python train.py --d_mlp=512 --init_std_up=0.0589 --beta1=0.9 --lr_head=0.002 --doc_mask=false --steps=14942 --dataset="wikipedia_en"
Each number is 128 + 24 x the weight over its row's rms, rounded and kept within 0 to 255. Layers, rows and columns count from 0. The size above them is the row's rms in percent of the matrix's.

# layer 6 MLP up, 512x192, rms 0.0867, rows 435-480, columns 0-47
size [102  84 106  96 101  93 115  99 100  98  97  92 108  98  97  90  96 104  99 106  99 125  94  93  99  96 106 100  92  98 100  95 105  98 104 110  96  97 109 108 106 110 102 106 102  86]
[[ 78 136  94  82 130 145 170  84 147 133 125  82 139 107 146 164 164 108 114 109 119 132 149 133 126 132 108 123 113 150 119 147 128 144 121 125 134 116 147 139  89 138 149 126 122 133  85 120]
 [144 145 114  80 123 117 133 126 180 102 100 171 155 131 142 135 136 129 137 138 167 150 109 100 171 160 178 123 116 138 109 123 154  98 152 151 140 166 149  94  92 149 133  87 148 120 126 138]
 [ 97 137  52 183 180 100 141 141  88 136 135 140  87 146  96 149 155 139 110 136 131  83 114 101 148 101  83  85 121 109 122 104 121 133 132 120 167 119 136 121 113 117 169 110 126 126 111  89]
 [ 91  87 166 151  91 110 105 155 152 143  98 115 168 189 116 118 111 142  53 141 132 136 132 110 173 154 127 103  90 101 138 101 129 111 144  99 118 123 140 156  87 120 156  95  96 127 127 133]
 [131 110 163  90 131 137 108 132 121 134 125 118 140 104 154 130 114 129 105 121 110 141 139 110 147 114 115 169 162 120 119 119 135  80 142 128 125  89 104 127 155 103  97 156 140 144 128 181]
 [189 116 147 133  97 111 132 126 112 121 125 106 123 107 100 121 130  99 169 169 144  91 142 139 131 122 119 150 121 182 151 161 148 132 103 129 142  81 160  99 112  77 138 139 164 120 124 119]
 [110 131 106 154 139  88  94 143 132 178 139 111 103 103 132 125 153 103 129 149 159 121 102 125 133 124  97 101 167  86 155 139 145 125 140  98  84 128 116 152  92 123 103 144  97  82 149 158]
 [157  80 157 135 108  96  85 150  80 146 127 122 122 117 113 138 134 155 124 148 129  75 175 113  99 102 146 112 113 105 151 152 112 126  89 115 116 132 148 105 139 146 128 123 137 149 122 139]
 [115 121 108  89 137 162  70  94 140 139 128 149 138  93 118 145 136 126 154 136 123 126 148 124 141 137 146 138 122  72 160 106 164 127 139 117  52 128 123 101 104  64 161 126 155 115  84 103]
 [112 131 132 121 138  96  85 111 136 103 144  97 135 104 147  80 137 134 150 116 160  90 132 115 159 135 146 130  79 108 195 144 108 142 116 145 100 123 126 100  73  68 127 134 135 127 112  92]
 [126 125 130 167 154 150 131  92 125 116 162 147  93 144 122 101 148 109 151 141 136  58 111 104 158 153 115 105 161 143 105 104 137 120 172 170 137 186  92 102 139 154 149 104 104 126 107 142]
 [124 103 142 114  95 105 134 143 148 174 139  41 101 124  99 137 192 101 120 103 150 104 112  97 130 142 126 104 107  80 138 133 110 143 158  83 134 126 159 132 107 147 134 118 107  99 110 111]
 [151 145 141 119 122 106  86 129 134 113 150 130 169 162 176 113 146 137 119 118 118 151 127 127 123 134 146 159 121  86 148 160 120 125 123 122 128  84 121 140 124 101 154 106 143 162 116 138]
 [157 105  92 100 112 163 158  76 127 102 115 104  89 136 133 149 100 118 145 121  84 128 145 184 172 139 124 171 137  81  80  90 134 152 136 136 136 111  84 141 152 116 136 164 125 134 146 148]
 [122 125 107 105 116 106 107  94 125 151 155 119 112 110 150  61 125 116 112 169 161 148 125 133 117 152 116  99  96  76 128 111 122 129 113 127 157 132 117 145 163 121 145 108  94  90 152 164]
 [145 155 157 138 105 174  80  98 179  95 144 111 143 112 107 164 136 110 127 140 131 141 192 135 115 154 117 109 109 143 114 138 119 136 139 160 106 157 118 157 113 122 159 129 120 101 130 105]
 [154 161 147  93 161 103 143 113 127 119 139 132 116 135 116 130 147 110 125 164 173 135 111 138 120 131 114 101 130 159 132 166  78 120  97 121 126 129 155 151 105 110 163 105 127 120 133 141]
 [133 154  72 116 157 136  88  98 113 113 138 132 111 132 147 122 146  98 103 147 116  98 103 147 143 113 122  87 121 137 147 150 159 129 148 109 158 131 160 122  94 153 118 143 112 152 100 161]
 [149 109 157 165 173 109 100 137 113 122 115 121 141 137 131 180 167 119  82 120  94 124 113 185 162 125 147 126 127 103 129 136 137 149 137 127 156 109 131 126  82 144 160 166 124 135 128 138]
 [144  95 177 135 156 154 127 142  97 153 166 115 133 141 119  83 121 163 132 122 115 131 116 137 120 154  98 161 145 112 144 150  83  61 151 152 132 121 137  88 119 141 139 168 106 134 126 128]
 [152 172 106 131 154 134 154 116 130  88  89 123 146 148 148 146 163 117 155 145 150 147 130 152  97 128 142 126 167 101 148 121  87 109 128 128 133 119 172 113  83 106 142 172 145 155 131 152]
 [ 98 137 116 125 143 192 167 152 164 118 119 134 148 168 123 119 126 124 138 145 105 112 145 145 141 120 143 108 105 127 125 123 128 100 126 122 105 120 123  95 132 114 100  77 119 148 148 133]
 [104 150 151 141 168 108 131 149 120 130 137 110 103 125  81 147 137 142 118 136 152 124 166 116 102 132 179 116 174 102 144 121 119 120 152 156 140 100 121 106 137 105  88 126 119 210 137 137]
 [114 136 112 128 136 124 126 148 168 149 123 131 122 112 101 125 151 159 124  85 134 139 134 171 139 112 137 112 113 129 143 126 122 136 132 113 168 113 118 105 168 116 136 133  89  73 150 126]
 [145 100 141 124 158 148 163 129 105 136 152 120  81 114 142 125 164 122 129 133 130 114 120 160 145 151 157 117 127 163 130 158 120 141 150 146 121 118 162 128 160 132  76 114 116  97  82  94]
 [159 154 154 122 108 139  73 110 121 137 144 153 118 117 144 136 138 109 165 142 150 122 127 172 143 138 101 183 162 128 160 168 108 177 118  98 136 156 137 130 132 126  87 110  94 165 132 132]
 [133 168 112 151 151  88  98  76 141 153 114  98 128 146 109 124 105  86 123 150  96  96 143 165  81 140  97 153 174  99 142 137 142  94 100 143 146 123 105 132 129 111 101 133 131 120 160 170]
 [151 146 101 115  97 129 122 180 134 169 154 135  72 109 141  77  98 111 146 143 121 123 120 106 158 112 116  92 147 103 114 158 166 174 140  96 157 113 128 100 139 139 128 110 147 145 101 150]
 [136 139 142 139  75 140 144  97 121 150 120 165 205 157 145 137 149 120 146  77 135 144 134 135 167 107 126 101 107 120 180 117  96 146 128 186  95 132 147 136 113 146 108 133 171 132 148 129]
 [161 150 145 139 158 113  86 110 128 124 146 129 112  92 133 122 142 120 140 116  65 123 152 127 155 132 166 123 170 162 120 139  97  83 136 145 106 139 143 170 136 144 116 141 119 138  89 144]
 [131 126 170 122 129 160 165 117 139 116 159 134 101 128 146 172  97 111 126 137 119 128 141 109 117 146 149 139 116 121  92 134  97 108 144  99 105  82 162 111 120 111 119 115 105 136  97 151]
 [156 111 139 111 180 132 139 117 129 134 124 145 159 128 161 164 142 113 100 139 118 131 158  95 150  94 111 139 141  81 138 157 164 162 119 115 142 107 126 148  92 146 136 103 122 144 152  60]
 [162  84 144 150 114 104 115  97 171 164 127 140 151 123  84 104 114 138 131 153 131 112  89 146 137 131 145 131 128 129 139 161 108 165 129 117  68  70 139 120 133 131 158 156 174 111 150 110]
 [ 79 103 126 102 112 130 155 124 122 143 125 122 135 105 151  94 152 103 147 132 145 170 122 163  95 145 144 141 137 135 115 124  88 110 146 150 130 199 131 114 141 153  90 109 122 104 114 117]
 [119 110 140 149  95 126 127 153 123 139 146 151 142 139  86 113 115 116 141  85 170 157 134 125 129 126 186 117 112 142 166 119  92 169 114 177 153  86 131  91 182 107 140 129 104 167 169 148]
 [137 118 128 111  92 167 126 170 111 146 121 137 114  98 101 110 133 132  93 125 145 138 113  78 123 129 112 146 137  95 114 100 110 179 139 136  94 128 104 138  94 103 136 103 126 185 175 120]
 [144 112  96 171 138 139 157 135 105 131 156 110 127  82 145 159 134 148  89 124 119 156  97 113 108  99 127 124 114 150 113  96 169  91 157 128 134  82 138 106  85 167  81  85 136 122 112 119]
 [ 86  78  78 123 107 123 121  81  91 130 141 159 153 149 132 135 154 131 169 137  79 164 123 135 147 117 109 149 148 133  86  94  82  92 129 140  97 126 116 128 147 131 132 135 109 100  96 175]
 [130 133 150 146 151 120  79 115 137  85 153 129 110 112 163 117 128 139 108 139 107 148 119  82 130 114 130  90 145 148 128  98 121 106 153 108 107 129  99 121  93 132 149 150 109 100 112 171]
 [152 110  93 132 116 118 118 124 139 165 147 146 117 102  93 126 121 119 135 153 110 139 121 147 107 143 129 122  63  99 107  92 158 130  99 124 130 132 140 105 141 136 114  97 107 124 104 101]
 [127 109 152 128 127 179 131 107 139 153 140  97  81 169 113 117 143 159 125 143 113 124 124 153 157 128 131 153 104 140 158 126 104 126 113 149 123 133 116  88 103 145 137 114 119 158 134 121]
 [ 97 118 143 172 115 131 125  98 115  90 171 156 159 133 122 195 130 106 117 141  77 120 132 149 121 116 158 169 124 119 148 109 146 100 124 145 119 153 142 146 147 113 145 121  87  94  96 136]
 [122 117 105 123 145 121 146  70 145  62 155 121  99 164 142 114 134 157 104 137 115 127 145 127 144 113 155  98 119 174 120 128 113 117 125 167 116 166 132 107 125 165 114 122  88 151 125 164]
 [106 113 182 154 131  99 161 155 109 157 117  90 164  74 139 139 112 169  85 108 133 115 144 161 105 159  98 140 145 153 131 124 128 121 167 106 123 130 131 149 135 149  93 110 147 143 132  98]
 [140 115 122 166 140 135 121 144 120 130 133 107  98 138 120 114 125  95 169 110  86 139 107 141 162  87 170 118 105 119  94  96 165 136 119 137 137 115 130 138 109 130 133 133 106 139 116 161]
 [135 162 157  71 112 121 140 147 134 177 154 124 144 125 135 160 102 134 141 154  98 121 112 111 100 113 165 107 121 120 171 149 145 122  94 121 111 129 126 118 115  73 114 125 124 147 116 171]]
# layer 6 MLP down (transposed), 512x192, rms 0.0723, rows 435-480, columns 0-47
size [ 96  96 105 100  98 101 114 104  98 100 104  99 104  95  96  97  95  99 102 106 101 109  97  88  92 100 106  99  91  92  94  99 103  95 102 107  99  99 103 104 100 109  88 110 105  79]
[[131 125  97 177 125 114 166 134 115 137 112 146 121  74 143 134 100 144 149 143 131 125 144 113 135  72 135 135 124  88 105 188 130 117 141 156 135 144 126 122 138 126  86 111 139 141 138 115]
 [105 120  98 138 115  88 121 113 121 112 144  58 134 138 130  92 132 112 157 145 109 158 137 144  71 108 117 128 117  91  86 127 116 168 119 100 118 105 136 111 131 127 177 179 157 133 144 110]
 [130 106 150 142 137 166 126 105 161 126 142  99 123 103 170 201 117  94 123 118 152 137 100 140 101 119  99 158 137 160 146 109 181 130 122 109 144 128  92 108 112 104  87 153 129  98 130 143]
 [159 170 142 166  97  92 132 133 135 134 138  78 108 150 150  99 153 129  89 121 139 135 147 118 208 158 112 142  94 140  77 136 149 135 111 176 114 120 131 122 157 101  80 109 135 169  93 127]
 [153 114 131 141 157 113 146 127 122  64 167 111 112 106 156  83  85  95 112 144 146  99 116 138 135 168 111 123 126 104 121 122 112 128 153  93  96 132 150 120 135 131  98 150 108 133 137 130]
 [150 135 140 179 164 134 118 128 134 144  94 184  83 120 161 136  43 152 112 104 121 135 147 116  73 147 109  75 159 122 139 109 119 120 102 119 152 115 141 118 120 147 163 114 133 125 145 132]
 [100 106 138  88 127 111 130  59 153 149 146 137 102 109  87 166 162 141 119  99 100 111 144 112 125 128 142 123  99 165 127  70 119 134 140 110 116 165  92 118 145 129 121  92 114 145 102 105]
 [153 165 140 138 182 132 103 146 114  98  93  82 119 145  51 168 175 160 139 129 113  79 101 160 127 118  98 155 147 144 137 123 108 144 137 166 105 116 109 115 182 110 119 170 121 114 146 107]
 [152 148 121 139 122 133 138 152 116 150  81 127 113 144 129 140 106 164 114 115 114 153 129 126  75 126 144 144 171 152 147 169 133 111 125 139 159 125 114 183 160 116 134 146 130 120 153  84]
 [151 103 112 166 101  92 135 172 159 153 127 118  70 134  93 118 109 127 118 133 110 177 122 108 146 121 133 185 128  84 136 137 125 125  86 131 130 134 105 133 166 112 151 125  98 133 116 163]
 [186 115 130 114 134  84 113 144 154 132  85 112 120 143 112  80 161  88 106 136  86 198 100 168 128 129 116 125 195 154 187 165 103 178 131 166 101 132 152 146 168 145 150  91 156 111 125 109]
 [158 142 121 145 150 133 169 196 104 121  86 113 142 148 163 126  99 149  87 123 127 136 108 133 134 122 118 124 145 105 135 125 109  95 135 127 176 106 133 104 183 130 146 152 136  78 115 127]
 [123 155 132 158 115 145 104 119 136  73 124 121 128 111 129 132 143 155 181 109 122  77 108 105 111 124 144 141 147 125 156 112 153 138 127 147 128  72 134 111 132 141 136 102 128 123 106  81]
 [118  82 149 153 114 117 160 121 191 106  95 110 110 141 174 159 106 121 125 142  88  80  75 166 146 166 130 150  90  97 103 151 117 124  98  97 131 141 153 104 120 138 151 101 146 133 142 163]
 [159 155 145 164 130 127 127 114 131 143 170 156 111 115 126 133  98 126 132 148 127 110 116 120 120 141 142 129 150 132 158 110 152 152 135 143 101 150 138 128 104 160 142 144 133  94 105 150]
 [122 158 143 126 116 127  80 135 114 105 158 138  93  79 142 115 167 109 157 168 122 111 166 134 159 102 100 133 107 108 131 117  98 143 116 139 143  89 127 120 119 130 120 136 101  91 125 134]
 [105 148 121 164 102  92 136 105 126  99 150 146 163 141 134 105 141 131 167  85 125 153 119 164 178 112 116 136  79 138 152 147 170 123 125 160  97 188 108 122 108 126 141 121 119 122 121  73]
 [160 130 137 124 159 129 111 119 138 114 140 144 152 132  97 114 153 131 140 159 114 137  65 120 118 128 136  94 132 111 134 127 119 133 116 107  95 111 147 134 147 153 150 130 131 170 116 134]
 [ 98 121 130 100 126 109 153 126 128 151 138 109  87  70 170 146 116 163  93  84 123 182 106 154 115 113 144 161 186 158 141  99 133 161 100 144 124 109 103 116 124 172  85 119 115 123 121 132]
 [144 143 134  60 125  89  94 152 147 113  97 118 125 128 156 150 106  72 136 162 137 188  87  69  97 108 147 136 121 148 126  89 145 141 160 157 131 132 142 107 108 170 147 100 140  94  65 152]
 [120 119  90  99 138 154 113 120 113 143 118 119 144 166  99 115 146 178 136 147 140  88 122 169 111  98 159 174 123 131 163 157 129 147 107 128 185 135 153 143 110 137 136 176 148 126 111 120]
 [112 147  81 150  95 168 147 162 148 154 153 120 139 122 114 151  99 145 139 121 115  97 146 127 116  85 125  75  79 128 112 121 134  94 105 102 138  94 103 144 109 122 126  85 125 124 133 166]
 [164 112 104 107 114 109 133 163 117 120 102 121 105  84 130 114 138 134 112  99 151 174 171 135 201 125 148 125 121 147  98 131  79 104 115 110 146 144 126 150 115 134 118 120 165 134 154 148]
 [ 95 107 107 154 134 130 162 134  99  65 113 119 148 185 152 150 142  97 127 124 144 146 124 122 113 150 105  84 154 119 100 125 116 150 157 142  92 100 129 129 132 120 163 120 133 114 143 140]
 [115 118 148 147 118 131 134  82 134 117 128 118 105 161 151 107 110  99 135 118 153 109 142 128 149  99 114 155  74 149  80 121 118 135 132 171 127 136 160 113 129 112 129 126 133 114 141 142]
 [ 64 150 162 178 160 101 116 120 123 122 153 155 156 144  80 101 133  83 138 148  80 188 144 104 122 128 152  95 139 133 138 132  82 159 116 106 117 111 125 169 180 105 136 138 143 145 148 146]
 [125 103 138 139 148  96 128 143 147 189 109 119 115  93 117 137 118 148 119 144 110 105  83 167  99 139 127 139 156 117 100 113 124  93 143 107 130 141 125 117  91 137 106 171 121 100 106 119]
 [127 118 154 156 132 116 107  67 122  79 150 163 132 129  99 176 157  91 111 134  98 145 136  85 125 125 141 141 152 133 134  91 128 109 142 147 103 124 126 113 121  92 119 119  82 100 173 143]
 [152 157 124 107 133 153 134 139 135 158 151 152 120 111  85 136 115 129 149 145  91 132  68 148 158 173 139 127 182 138 157 107 128 116 118 141  93  85 115 131 157 121 108 117 135 121 110 109]
 [147 187 117 135 136 110 133 117 157 147 140 124 128 152  97 166 139 145 133 148 137  96 125 130 113 135 150 134  73 122 136 134 136  85 167 127 164 116 130 153 176  86 122  78 136 138 148 106]
 [137 126 105 140  83 111 159 124 108 115 112 108 134 133 190 131 102 112 125 140 185 127 176 134 190 101 101 180 117 108 141 144 123 101 122 164 156 149 126 137 108 103  98 129 179 186 185 126]
 [109 128 134 114 148 198 128 156 117 105 171 128 181 117 143 138 141  79  87 137 162 109 167 130 174 141 107  79 129 137  84 139 120 112 142 117  95 145 125 133 113 123 167 143 166  92 144 139]
 [101  83 106 143 116 127  91 113 140  87 143 156 123 153 112 147 164  79 112 177 117  58 141 177 131 143 115 128 143 143 166 105 152 128 163 117 173 127 124 100 119 119 166 140 146 144 147 167]
 [112 120 149 121 138 105 103  89 113 111  95 126 145 151  95 182 114 120  98 135 128 113 126 113  63 124 143  93 132 131 108  90 125 152 153  68 146 144 116 155 158 127 101  93 106 176 141 115]
 [140 131 154 170 138 147 123 171 106 101 161 118 113 160 140 134 148 120 117 119 131 155 146 116 160 122 145 175 108 117 106  78 114 135 158  77 130 100  77 136  98 100 130 146  83  95 102 110]
 [139 171 113 172 149 133 150 113 126 155 146  76 101 152  99 117 126 115 182 128 114 136 142 165 103 140 115 154 133 143 116 151 133 133 115 112 120 131 153 165  99 134 171 174 137  69 154 101]
 [137 105 175 117 136 161 140  94 134 146  73 131  80 126 118 168 102 130 147 144 138 132 135  80 187 157 146 148 129 103 144 141 153 161 125 153  68  74 125 170 125 118 124  87  72 150 125 124]
 [129 121 113 109 116 134 107 118  83 146 100 127 106 100 120  96 152 132 138 111 167 166 123 101 187 142 107 103 179 164 134 132 110 159  91 128 141 110 123 124 162 135 105 105 144 134 143 150]
 [128 132  83 140 157 133 116  57 153 160 104 119 125 117 138 118  97 161 129 130  99 164 119  81 131 101  92 113 139 160 129 131 169 118 164 140 122 116 141 130 132 143 122 107  96 113 146 176]
 [116 108 151 166 112 155 146 104 158 154 140 159 111 103 127 140 118 121 126 143 109 111 102 156 162 154 138 101 179 111 174  97 118  91 138 137 104 101 142 114 108 158 147 166 127  87 102 137]
 [127 150 170 128 182  69 136 123 142 141 157 127 143 139 133 129 109 121 148 116 138 177 132 100 162 123 139 128 114 160 120 138 116 109 150  78  84 109 131 139 176 130 184 163 119 118 164 188]
 [153 132 153  48 132 165 114 139 119 141  98 137 112 105 150 105 125 114 144 146 146 158 122 131 163 127 173 130 146 156 134 181 128 162  90 138 108 147 128  88 128 155  88 151 159 101  99 141]
 [140  94  71 114 157 133 158 115 107 101 145 132 136 146 152  82  96 109 156 123 102 100 177 150  65 126  99 116 138 114 121 169 141 126 127 153 101 143 153 120 140 146 124 129 150 124 148  51]
 [172 119 118  97  96 132 135 126 123 174  86 192 132 129 103 131 157 110 123 124 118  94 138  84 128 123 148  96  97 138 114 127 120  69 153 174 116 123 185  76 103 142  85 129 144 102 106 127]
 [132 134 151 119 136 109 138 133 146 170 157 108 115  93 151 126 185 155 144 134  92 131 118 150 139 136 125 126 111 122 126 125 105  92 128 126 113 102 147 143 133 163 108 100 126 175 120 108]
 [130 132 100 162  92 121 114 134 146 170  99 137 110 134 113 141 143 140 153 136 131 135 102 150  89 152 104 127 159 139 175  91 133 120 155 140 148 129  97 138 111 143 109 141 119  99 153 119]]
# layer 6 MLP gate, 512x192, rms 0.0823, rows 436-481, columns 0-47
size [ 84 103 101  99  98 106  99 107 102 103  98 100  98 105 100  97 109  99 101  95  98  99  88  91  96 111  93  97 100 107  97 102  96  98 108 102 100  99 108  99 112 101 112  99  83 104]
[[110 147 178 154 119 126 147 141 108 151 137 136 143 121 137 154 155  83 162 146  82 127 115 140  78 100 120 103 149 134 152 129 144 151 139 138 131 113 140 107 123 108 103  95 134 159 134 158]
 [ 91 131 146 150 140 139 157  91  92  71 152 140 134  97 162 108 119 151  99 114 142 112 124 130 120 141 149 125 125 164 130  81  76 142 104 153 153 168  91  94  85 107 134 132 123 124 130 150]
 [155 140 155  99 127  91 107 151 138 141 147 154 102 159  89  99 131 127 115 112 122 156 153 127 150 140 116 137 132 132 122 141 138 122 134 102 151 158 116  94 116 146  68 118 104 143 107 125]
 [133 156 108 174 122 171  99 187 111 139  64 132 177 103 116 116 142 131 172 152 111 174 100 103 149 106 135 119 123  99 137 115 140 167 117 127 143 154 101 134  86 125 125 148 116 164 109 149]
 [110 142 148  99 144  82 156  93 118 139 129  97 102  89 183 108 115 166 126 155 105 139 142 175 115 113 206 162 151  85  86 150 138 155 132 124 163 114 109  98 119 125 108 125 111 107  83 118]
 [107 134 137 135 165 138 101 118 130 143 118  61 131 145 121 139 125 121 132 120 134 151 150 124 164 118  93 140 130 151 106  95  92 148  94 106 157 145 116 135 155 126 190 155 124 140 104 100]
 [106 152  94 109 132 139 133 145 138 168 116  95 166 112 136 110  79 119 143 151 125 140 113  78 153 108  86 177 112 136 115 108  85  99 125 112 124  81 144 131 108 146 105  73 146 151 110 153]
 [141 135  91 119 167  92  69 109 115 160 114 133 113 117 138 164 139 111 124 149 129 106 106  85  89 121 133 112 119  90  76 148 107 137 109  87 145 140 134 118 106 183 128 110 110 127 129  66]
 [170 128 143 136  75 101 114 110 130 166 148 139 145 104 150 137 124 126 137 172 133 165 104 103 131 122 166 145 140 147 166 101 129 174 172 134 107 143 168 117 138 142 146 115 174  84 138 143]
 [114 108 133 114 120 121 124 141 135 130 159 151 151 117 119 105 117 129 112 119 139 121 162 108 119 169 104 135  98 137 138 126  92 126  99 135 123 123 114 136 150 115 145  70 130 103 164 128]
 [126 112 139 111 154 105 109 135  66  88  75 144 100 113 182 129 185 145  89 156 153 122 146 129  95 136 126 184 147 119 114 184  89 159 161 125 100 135 141 139 127 134 148  96 108 101 143 130]
 [165 150 156 142 129 108 151 119 137 145 127  98 131 104 156 103 132 101 174 158 140 107 142 139 133 112 119 114 142 113 154 114 158 143 118  78 121 124 122 122  93 185 127  75 127 101 143 124]
 [147 191  75  98 108 149 153 117  96 120 132 136 165 156 197 115 122 136 127 113 137 145 143 129 129 147 134 146 124 118 160 106 114 115 116  73 122 133 147 103 174 138 138 173 143 139  98 122]
 [163 101  94 140 167 122 135  64 151 141 120 148 108 122 140  72 155 150 108 143 171 105  93 110 125 141 158 112 127 113 137 102 161  68 126 107 157 106 119 169 102 106 126 106  96 105 131 134]
 [132 137 143 151 108 114  98 111 147 120 131  80 150 109 135 135 138 118 107  92 174  78 156 115 137 160 117 121 115 180 165 135 112 139 123 111 148 137 110 164 135 154 118 134 153 127 120 132]
 [152 112 138 103 128 121 155 130 106 129 122 116 155 177 128 171 126 125  99 131 119 100 142 108 127 158 171 135  98 105 118  55 143 138  87 126 157 139  97 128 154 130 135 121 140 102 138 142]
 [120 123 111 159 113 134  92 101 111 126 145 152 151 100 113 173 133 117 162 132 122 146 107  99 164  82 118 103 160 110 146 129 141 149 116  99 136 121 120  67 118 131 158 150 137 131 156  88]
 [153 102  98 110 145 125 180 111 136 119  99 142  80 121 123 189 143 116 150 117 139 165 116 169 127 116 119 132 124 178 111 170 147 143 122 120 108 138 110 169 132 152 113 147 144 111 131 106]
 [119 130 123 140 167 150 146 131 127 122 126 136 123  88 123  89 154 157 121  92 117 102 123 145 131  84  70 108 156 102  87  96 132 111 153 117 117 154 136  96  87 135 112 120 146 163 142 142]
 [134 115 130 126  98 139 100 153 140 130 148 100  82 128 135  97 127 147  82 164 105 112 143 148 110 148 137 112  89 132 129 162 138 103 114 171 127 112 133 102 106  63  98 106 165 131 103 111]
 [179 114 156 126  99 102 101 161  86 140 133 147 127 108 122 106 104 121 175 131 108 135 153  76 121 113  91 123 115 164 138 114 127 125 154 119 172 140 131 134  91 132 130 158 156 120 131 106]
 [129 111 135 140 127 139 147 116 125 134 113 105 126 149  85 135  85 150 123 165 174 116 167 117 118 107 132 150 170 160 189 125  89 118 147 137 139 160 147 132 115  71 155 105 118 112 110 119]
 [147 113 130  92 157  83  99 138 153 117 105 156 173 126 126 123 118 122 145  90 120 153 139  99 126 154 149 100 118 135 130 136 151 122 152 139 118 168 126 113  88 137 104 118 115  82  97 147]
 [106 125 128 157 176 124 153 113 150 130 130 191 141 160 137 173 143 144 114 110 134  77 148 127 123 105  68 146 164 131 130 116 172 109  51  96 157 123 139 135 149  90 168 181 130 146 133 120]
 [131 114 157 131 129 137 100 110  81 139 142 150 121 114 116 134  85 101 152 142  61 178 133 155  89 138  89 103 133 137 136 149  93 145 128  97 103 126 152 123 182 124 156 132 125 129 142 123]
 [122 140 111 124 119 112 103 126  97 122 154 112 116 150  91 146 161 158 131 109 137 140 148  99 178  89 166 136  99 133 145 116 120 136 159 128 113  97  96 126 141 114 138 102 153 120 139 159]
 [120 132 150 135 163 112 124 111 101 120 132 108 144 122 164 142 126  98 158 208 138 133 108 144 106 134 132 101 165  99 128 158 121 127 137 138  99 144 131 126  91 151 132  96 112  84 114 126]
 [129  97 136 123 131 164 167 119 148 119 114 112 125 143 162 134 154 147 130  98 116 151  82 126  92 120 135 134 119 144 141 115 155 142 120 112 130 167 171 129 109 105 115  88 112  82 121 137]
 [170  95 135 141 125 105 156 158 128 157 154 119  98  59 148 105 125  88 126 163  95 112 126 158 121 162 151 121 152 141 144 157 142 109 155 106 114  97 124 162 135 137 100 105 127 120 123 124]
 [138  99  79 169 135 100  96 124 158 159 132  96 169 134 132 109 131 165 133 110 155 140 115 163 140  78 107 130  94 148 130 150 158  98 140 162 159 144 121 154 112 148 163 131 136 151 158  85]
 [137  88  97 148 160 112 101 146 113  96 123 136 143 160 132 179 139 170 105 112 124 102 144 116 162 145 145 135 151 145 130 138  75 115 138  96  95 144 120 112  86  92 148 105 152 118 124 124]
 [ 90 165 125 105 103 146 132 126 153 118  99 159 107 122  87 129 107 176 158 156 153 127 141 165 194 158 130 111 127 125 123 142 106 137 107 165 113 172 126 145 113 126 141 116  95 154 121 116]
 [175 155 150 104 169 105 121 136  99  82 101 131  70  82 146 136 111 129 125 149  99 117 131 156  89 140 188 132 174 165 132  90 137 157 123 118 127 120 161  98 130  85 126 112 110  97 109 129]
 [159 132 145 133  91 151 110 178 100 147 113 158 117 132 164 118 162 126 112 128 105 150 119 124 137 133 115  89 129  95 159 129 114 121 100 136 122  82 152 114 116 157 126  96  95 119  96 149]
 [ 90 156 141  95 139 120 146 128 113 134 108 166 116 131 124 149 139 177 155 101 198 109 112 153 178 104 139 114  76 156 112 149 137 125 164 133 189 186 133 128 121 150  72 112 100 131  83 131]
 [144 143 131 166 142  83 146  77 138 134 113 116 116  96 129  96 101 180 125 125 110  99 142  75 130 132 104 101 130  99 110 150 149 125 141 114 142 140 116  99 108 137 166 144 152 155  94  86]
 [117 135 141 153 114 115 138 145 150 162 137 158 130  76 131 139 187 172 108 136  89 149 127 114  81 119 122 127 168 158  76 126 153 107 129 138 123 145 107 110 141  75 105  88 109  86 145 145]
 [ 90 148 136 151 142 128 166 108 107  91 123 130 124 161 120 179  90 155 140  88 119 179 123 129 141 100 137 139 131 168  86 119  78 115 114  74 100 123  89 117 107 144 105 113 117 198  98 123]
 [122 162 161 127 118 153 139  99 132 135 126 132 174  95 146 144 138 149 111 163 138 119 134  93  99 144 151 166 134 148 152 153 124 114 102 123 120 151 169 118 161 125 108  89 121 153 121  99]
 [107 102 101 119 105 111 118 146 139 122 123 124 107 121 136 128 155 133 111 124 115 107 122 130 159 123 114 151 145 134 165 116 150 148 110 161 102 150 109 177 175 164 143 131 139 132 104 147]
 [ 94  96 123 127 101 110 145 129 125 110 113  95 162  97  95 118 115 120 150  91 139 160 162 131 150 136 126 125  99 155 142  89 107 182 158 131 116 101 111  89 102 144 162 140  95 123 119 109]
 [100 129 149 127  75 169 119 155 148 177 123 156 104 144 106 131 100 121 136 117 147 140 131 113 160  86  68 100 135  93 120  98  91 121 118 135 127 100 143 130 132 125 127 162 141 118 109 121]
 [143 133 114 144 139  97 115 103  82 124  80  86 120 119 136 130 145 121 122 128 135  98 142 102 119 112 116 141 127 148 134 121 101 122 101 142 135 154 148  96 162 134  90 103 153 133 113 113]
 [126 122 121  93 169 140 120  90 125  88 134 128 114 125 145 142 135 130 128 146 125 107 216 149 119 132 162 131 146 122  93 122 102  94 128 113 130 183 109 114 185 156 114 152 133 112 121 116]
 [121  85 114 159 123 126 103 138 117  90 140 124 112 110 106 133 107 123 115 109 143  88 120 132 131 171 112  76 152 123  90 151 142 175 112 138 146 119 144 116 133 134 154 143 152  98 133 123]
 [162 137 165 149 141 116 146 151 132 119 120 122 110 165 132 135 114 146 141 101 147 136  97 104 132 135 102 146 114 134 127 121 145 161 114 150 201 169 126 108 108 172 167  77  97 130 132  88]]